config = dict(
    norm_place='pre',
    train_tokens=495200000,
    dataset='wikipedia_en',
)
Each number is 500 + 40 x the weight over its row's rms, rounded and kept within 0 to 999. Layers, rows and columns count from 0. Numbers have three digits each. The size before them is the row's rms in percent of the matrix's.

# down: layer 9 MLP down (transposed), 1280x320, rms 0.039, rows 750-769, columns 160-319
# up: layer 9 MLP up, 1280x320, rms 0.039, rows 751-770, columns 160-319
down750 104:508536461546513520543480496448454520532555456459487481494430634538475470452534436572504476510495545443474501527534515478521485499535532506555481508523453481491460482477511533526492418471500502481426567477534474482484519460468552468444548477521454435503477482483514512578552497494508533487489538513452461519488492424532451454523556524522474532554572460471474487453481510584518501522438523521428440572460459482491532437466562569536472500464458522527488528444489548528466505491535453
up751 097:521512542495500543454438505522535522501396532497553467414512503475564464516482468454545505554528499515368498501484483501520504529444529470437503448445575524473509521525500507529561526469444513498440493476458539515489525538471440534490546466471447494524466522424513481562461539404507440519477426496497498536550518471505499538486502498415622494521500460560591536492490482535415522511548473464520503504508537514521503560446527457445488547546468530458487453503569580505510513531546470
down751 101:554501491550521520526554517528470482459571463433496510564402511542514482488448489551565491475491473494488517531621536565490510493496515509579528475540489577494512463505521479446427542462476533512522480543474476517475508449502464530469529562535470543471481463511480471415532579462501481506453509538471521505439550547520522464482522489592539487518486577540425474527508550403440529494524467491431488504540434513503494456476520513480541477470524509469504581559514470519571572627461496
up752 103:521480558507480560523550463555529574506519509486501544496493517485388504555508469546475470479463464460401514516550510485529496469477570565490507500533528512506480482492420578513473501541528493443495550450584485522518476463527538533579515522514526499465495570540517511452517521426506520532559524481447493482495561449517522500463490563555467592491489466485483568587519537515533563578497520503550443500470497497500451426479451526553464478499504539487454491474456516434445457508556552
down752 099:542470516523528460472521541496511393511507481457481446541543484461450583541535462470470529440540482482487490479492567550475513529495439474498518471519476459481486480487576507449449564432511482491519475501498495562414482508483434461528456546487506521521480506532511475515484527555556559509552568515521570493516501526539534437501563503479500541569480501555483502491490440529532506540450585537497455482459528421513527522507507495482494542500518533435488506480564505439523523455457448
up753 103:536498525498488443550466612487504499506491533518493471487551456507440487474546461504466519521453548511518559461506514381497463498461519520514488489541475514547452521498458500447477537467529469476548484442490527522415550517540550556519526525467419552457511553516438498453508479502492536590480532475545507569520492498439588483490480468449593479476517472478457451504431467553537524514511477555457509450469486522435590451455470518506445502517478524532528456516474543404528553590434524
down753 095:508472580516415481549503508568471471408565438475429494461565518538472440494494535476478501484498541455503554505492442496511491475496523568518495581482518536489527446564521486506449490436587527514490487482417502550546507420552510477532500550438447443481486524529555456540513520460528494503484463500537499444461510453510488467476465559456554510439431522493567482522548487462490553495469515507563489551507476540565501571513478487459544533509545509538491536552503528447517513515583494
up754 101:478475528518513502498539507500451505584553501464467519516437519541585477503470477521445491492448534524542524563502443516534382560503511541520501519510523581445497487510551494528440465483533578463502481484487569586488456464527483441452448514499539518587481406496466540459502532476544563501536464539552522526473473466528454419501481494534506562491468471533552553495506521466490520461526471488420476530534476508405518499439524432419488494567503537486475496521497410491453598511555515
down754 102:435563508498496567490523513420454483517487435545479471500479543478486515457524528515423528435453504484523490520525504453530501438532464550498510474543508527531557463517508484524528512496506538444463459557493458541564531509522555553491518485590502471428570482513419503473507492514451473531454516502507527576487492477501488493480522459559557545502508511464494470493465470506387380461424462499477465502556451593526518523572518412525470509514581467460510524552504463427495500437543544
up755 105:481523472461488505519486542470434486563438493495481501534450492476562443504472499508425439474484505500398509565481478402494479449503518517450484515508513526505444488496503469541573517545480471460524518484558536494472479434478485507526443506495492550486535503459485467479522481490488473595604518478481463473437518527514484493483585543456424550438552518492530541481508473562441529560567467552470564509534426563554476525529479426528576469544395431484525494424463474528484540517501471
down755 108:500501443482487437502519533500461517552484540516568473402555474471467532468480509547492532528519546500485453436536501478502578484541452536407470494458544498584462505499579538494558513524451534564454567525555429512541549469421481466511500534507529437487430549521452496424463459528442462521525589520515546527504552454527591494429513510536432518532487442483507521513516508457459457501460444460498481467482553489431510513546516499489538505509484528470478427475518433558552485486449475
up756 110:523556494460507539464488556507451527486460460495445556418539534483489517457572467518520456530451501468496462496482497467465484425429522545511478428432508502560556468532495499451454464487533459514545547448481448473472507497493465484542526580545469459495506496542522498520476491402490579486499517470500516438491450557477456514526505507428559517501521419646539546536491446432551508537445512526469448435558451483463528599511503583537488567480544431522456479515486500403467510457439503
down756 107:498491491497453534490538471580464481503537499448477457486530586464562448441531502484504505524512452546483508494435568476461523462567478524515514491490594579529451507485507458492541438506488559559418476424463512407560530553504426584534563442551449534480513467511445494475466517479527511484504503570453475479495519538513539396502525513442518542576457585520521527445502482463547464509446492523476534498634587540501515513480510485517527481472469517490498479454462510389493518523415481
up757 098:477468514486514495496499585502523493572521537437493537444600540522534501460486475533546508477467528537488518493480519517522558601550577532431507510509515546486502478441455536504578517442472502561547493483500446485512491568562481567492533554464468562521452510425500460457491567489447512484441552529503499595533530552568487482542531540466492480489477495536537510498513495470493497446467466448496488491505506571526512478405518427431565482545509630447501538416565535410502524501452509
down757 095:519479558500496560518465497590496508510518551485520522480539529455516504470450492496448446456491490508503487497456487419471428465493526511477509513433518521498533568558498471500517488508504433516508526554453528512499502483478452557496451491561547577505487545480527533453520496521510488458503502502495519488503549522542509561566578431527501467563477513441516489553426451532488519528428497549447497440544590477548527492513502477497480470467468534520418495522529495463482489479539513
up758 098:558458543537502549468522568524483459432546482481545477545454464494520566535502445557525458472520399481494515504462428534504433441423432469451436512451435536453555552557507484536474550503478524430496542534511573547519504485473525503486469510534489538437522569566519458508426518463516481557514514449471528441506461510522481527482601446454581543492530464471577452546460488533559487471471518486515537451500406480514525539483535544496541570561492491524484547580483523547580552579454546
down758 090:489492502425458476493441532546481543439554458456445505486547474550543484502462386540503550553489541513501454503573469457463534527472607455532496507511516436539518506529497528502495500495513472447494471512471554507462532536536454459493556561523499509470468523461515507501489484549524600486482510579560492579502438530485472555534425499520486449520537588456481503447428489515446519498451529418526544526544457521489454544520519409511469486474528491510503462504475499509495500516520414
up759 098:477562470521453458512556511531528494573519544416584538490541495452508570417454492617453497464505521469494509546499428504449498539420459543512444543426479485487597411503511499493543472556517509488479532502497457516410509459476460482550509445513545498440482501465464454485527467507495545570483534471514552460512504493479483467455506454506515459478494477569546553477502559461428520452516497490543442524526545421493439484558493452516509478381504440460506519428490537530518461456576489
down759 095:495566535555497459562537507471527517562553479548478462499512586392492482497547514487484566516499488468467480510459505431465537507491505584550550458497591466557533455500461496535487453427529500474471498459488448560568502530491464470502484580474551488540414546459527515451435473548462528609414469508454467517476489470509532486450523519483547481506432462444522499528473551480525464500518496494452530494498513502461494530537498464442485490550454536459497536513548537483556459532545539
up760 102:485491533391479516499490423402500504543469500503591556586510498472487454527511570476449480452491407512492567512505475533514579537456583473522459501535463479458495500520522494478578497423532498492494549513484469513505476511511496569541466488507450459488433534498479497456502538513479467538474525506514526569490463584506472555503475480534433473514516446457541473559498549497611584492521482540541551552503476522568436549449487530536441473530492503573496491485470490480507476482502550
down760 099:529451539485426456442437480478517442447530487480472529512509454498538543594517537504488541467485560475517393593455474476480459488535499509483529489444508508430530480510437514477559525535477556427491450458530453479478579505471478573492524445500459516473470459499398486547528510511548500496456460520551538482487436503442505521492505566486549506439531568499541498496490417557502511498470443519489442440539492524496488487585444419538497476450471504460553463521444490471537500476481523
up761 100:521515412426527464532533506455504533472541515516488530517538449464466513525475478557548491515520490535516541526480507472546418524473457455508492458419459511497506413518438497415502467479534558502493567454515561460548548448580545488498513418533558508476519486481499523491505480526481589464513483497486519567496548484559468544525556473587444509535491442501461500491482448519505535473509505475460494570469538554493519554535491454563518540529575556502469455441522485479490533563461482
down761 100:532449601467515463553469481514500454485569505493472545530517484522486516558454520477486497556502495481454500464492532445441579581461493483507555496505479484506465515502477533500491509519512488524541516461510493480532533465448460526507459461480563566435415495517469422530462522438494468434517536477473461524510464493503519513512515539583413477525523564537505522589491513547419425555465431451557522511496460520528559514507530483518529581574501534485469483558596440493480533481560482
up762 097:530524454528507465526523458495520472463485508498558477529498510472496437490511436436564509587501529485446501484566462454509567505467487459500451444496478467493563496496501495443520526491492560457520466464559480468567540538446453496506499483437466508517522529526453507490554489474463516552484515488508501518520561448516462500504535508467526441482543520495509509541480569462490482540528469474496519474454468581487432551460499528484610497510499503433479415465490474562523457482507507
down762 090:546517487553512471416501553476567482542479512616536505526559507475515479435572541502534516485533566495455535434490529452502454497555468491504536441545505537475511450424478516523475433484506529557496436584514456487450515538485493570541502459466515446495472491459455499443493583521504494434487515517518432450456505541531536540520542559438510505490522489512486486479577446510477495488517483517510481466460504429546568456477378524522510527520517524422514476518495412630545488538449527
up763 099:535505473497513439473541549469492559458459505446529463552520554534470591598481510436495521517606473559497442476459486446487492477512493556496471534557558449538542498445468526471587556423422432483506493508472557522531504489511447480468448524500455498557536505528459546443532453472472438540482445524522527484505479539430486592485536509422437500481536490457461503461480522448493461552464508479452558473478554511548465436490520495499392428451471523533516467494533537535482488493501460
down763 098:433513488454518537475545489548508435508437485503515517543507547430568554556523547426516557462431469443521489522507502487446509415517547509506575445516513546542434451499488488552456523451533539514509505534494418506538495509457480500518473498528462521560522560562528488479489487506450453519482528421515467494492530517532403463521457531570497480473567417471500535517515448477526524498531509506491434482499430503561528547457541463468547503538549534531474538547572487597425502510540554
up764 157:459529482558499524478486527452529482472471578480517561536534508525509535510533484484534507507437483555511553465483494514492573437456479550536517515494511414440524537459530504516469523513490485515482562510478516472409493540567498491481468483368549534545481607531513465551491519429425509487520507511500480494549537473483535476603506509508457482424538471476472508535519475460384579515562559555496456503469474436503471452492542587480543512561539514543468540565528544516505517471497508
down764 126:483460467508498519491483518475510431461482493491523540551496532549503534468515502554567434477487441505468540462462472513444539436509480502519507548509516389452542498451434557527461538544445522475543591492483509472438538498517478498463508543397505605558466587552535477526478521461448498467516559582536472486557491494487574463584521478524489500504514516480438543494571489566456534521510511575540502539530503453496436486508509532419565489564552537488464529503588537503491524570469504
up765 099:492459493590496455532527432549540493479450484464501550499531510476521484441472395506454487508489411483453529528557565497510537590474502491462551470497503455538435486520520503522545469503531566416487479487512456486529486412495503541490514514458473514499525501457535454449491501486477484532480528465549531522399446486433523460471488520508504510489584489488543460458496530475528468482504537492588485444434490461524444507514476413457541482433488464449519531489467430519567518476464521
down765 098:500492552519487551473511471534500490512437463447529534530478504557516564521478540518473595583436521481501539497480593441492498570551582492519544488502476529486447535522478537511550506529520511425476558466390508457475459476400510546478567455523501422521485519456572466432544541473482535545468482614543509445417499496504531470459474553525523479422541569462447472473483537492485494540527535510483562443445495482526459462502473453514568529482503477492480522470421522573437446586513531
up766 105:483546514553474554462434426425429500461462487479508564480521511507523448466523481450538549498513425469556419478521614499524512498542488536568507428484449499470451471513494508465483450506518540509546547471491491531537524518486534440453547480443508516562531493530506463411510512454429487464495562462524538501507541531454512599567443592501479475518475508583547468501520526513533506482569540566538542455447538495546507509507573503465467488495477584519420513477452552488503542403483450
down766 105:483517512582546477539516498510445533460544428482441484577516565463443518529507457519458501469463472495479465515503512549454536485451522450445450495414526478437498462459443503547507528504513469548592531415473543469519495499469527536423527470539550473489494504557450531532512543506481459526462489562534618441467482501462472520525555532445517418438537539498498562481536549539416487475515547528443450562511504535469498468435454469491506539456498454456513524476507565408540519461422484
up767 098:544569489484413447422496529509467497518439469461457549466561557519435474509498486513499444521521509510515498567438476505495497518470517426496470516463513530488625495499446541536523378575520501527533434479531495523472501522537526513555465586490557540568528543504529515495506490484482487575539450476533476452448531448555481585497580534535487525496483478520529438522476510502486486573580558482494548549553566459539463497485482499527453521506508514490499479548537554505464586535506485
down767 099:443460526510455524539515483472549514519526544552479475570520556527525519432482459474476497462380464502539484479467516507496529484467513449546538500459458517472467522499481464513491525491551471486495508550554485526489490480505506465499542559589500468457474459557577500540542459519440498425479466527501479488505527585491544493536457495519533504492420516491572465574538528574481455489552471535551457492521436486510500594550469490485467415457467480484512457501559545412557479541592488
up768 098:456506463446470444492524489516521494546540493485517482489453546450487532493523505425524531503523491468519430483617482502483510422458424438514496513484550500497448576485567519527425447422462514484523516481454521433506469525537496613443427478485551525518504509543432468481500512500548470571560546491434548546449486480504521461487510506519542461471553413491492487474508537467527474461509465507506468444549436494489519538523464435529395486549468461511558466504454460514503572522500560
down768 102:495487557469508468511450553440477511592528565527514468486542533486506491566477506520529512525418513524509517452487499486530452465511518407550623416536462490484436509542450478489498520467518478539471494469491509557537549564545416495477439476552525545518491530427462475482499465526468481540622504425507485421460487487542533476526547449489467516519538464537456480518512532564508480515465559560453535484443514547521470547518481518486491500540497611479517494503550459401506474532548548
up769 098:499578523503469567519484497546550495458513482491475533487520455495496531489551538514527438476447429536496457495525490456510559513567498520549542534577487516444438537495473565490533555461504494462513483434467559459507483462390492538458545560541433519512533510500499490505487505509545502519487507497444524454528497473482473527531503594500550479551477520542573462523518411523522456437510514515484478514475494461452561541496495509509616584513524484483495531530494487459399504470527502
down769 094:504488533497526409483509562516533525499484492371445539481504492512486381547494532569512473498472537521542485505553511525521464479503511492498531527504447480556472507509528477510465518496516492514499537454483517441528474563521440451493560451503518515505460454502519504507406524528537498501469406498598455559463536460564394510546537503484527490456553431476519521477500509477517466567450548523594496478473465491522512472475529509424507543497443503498537485526480492455520445531500496
up770 098:468478460507462486463534435508491560528525454550502553506475423505543535495489550434463476529505446483479501451489521386416533469457507564504544523465417567570546513524598559465466535512535526493512534452525457497533491466500493463491451478501495441481539442503422524486448537511486433481475507435462500496483525466491511480474388514465538517443518476487504554538523531520526500525548446452468468447513486555530445479483519491533530481493458594502461501455432500484510477477505529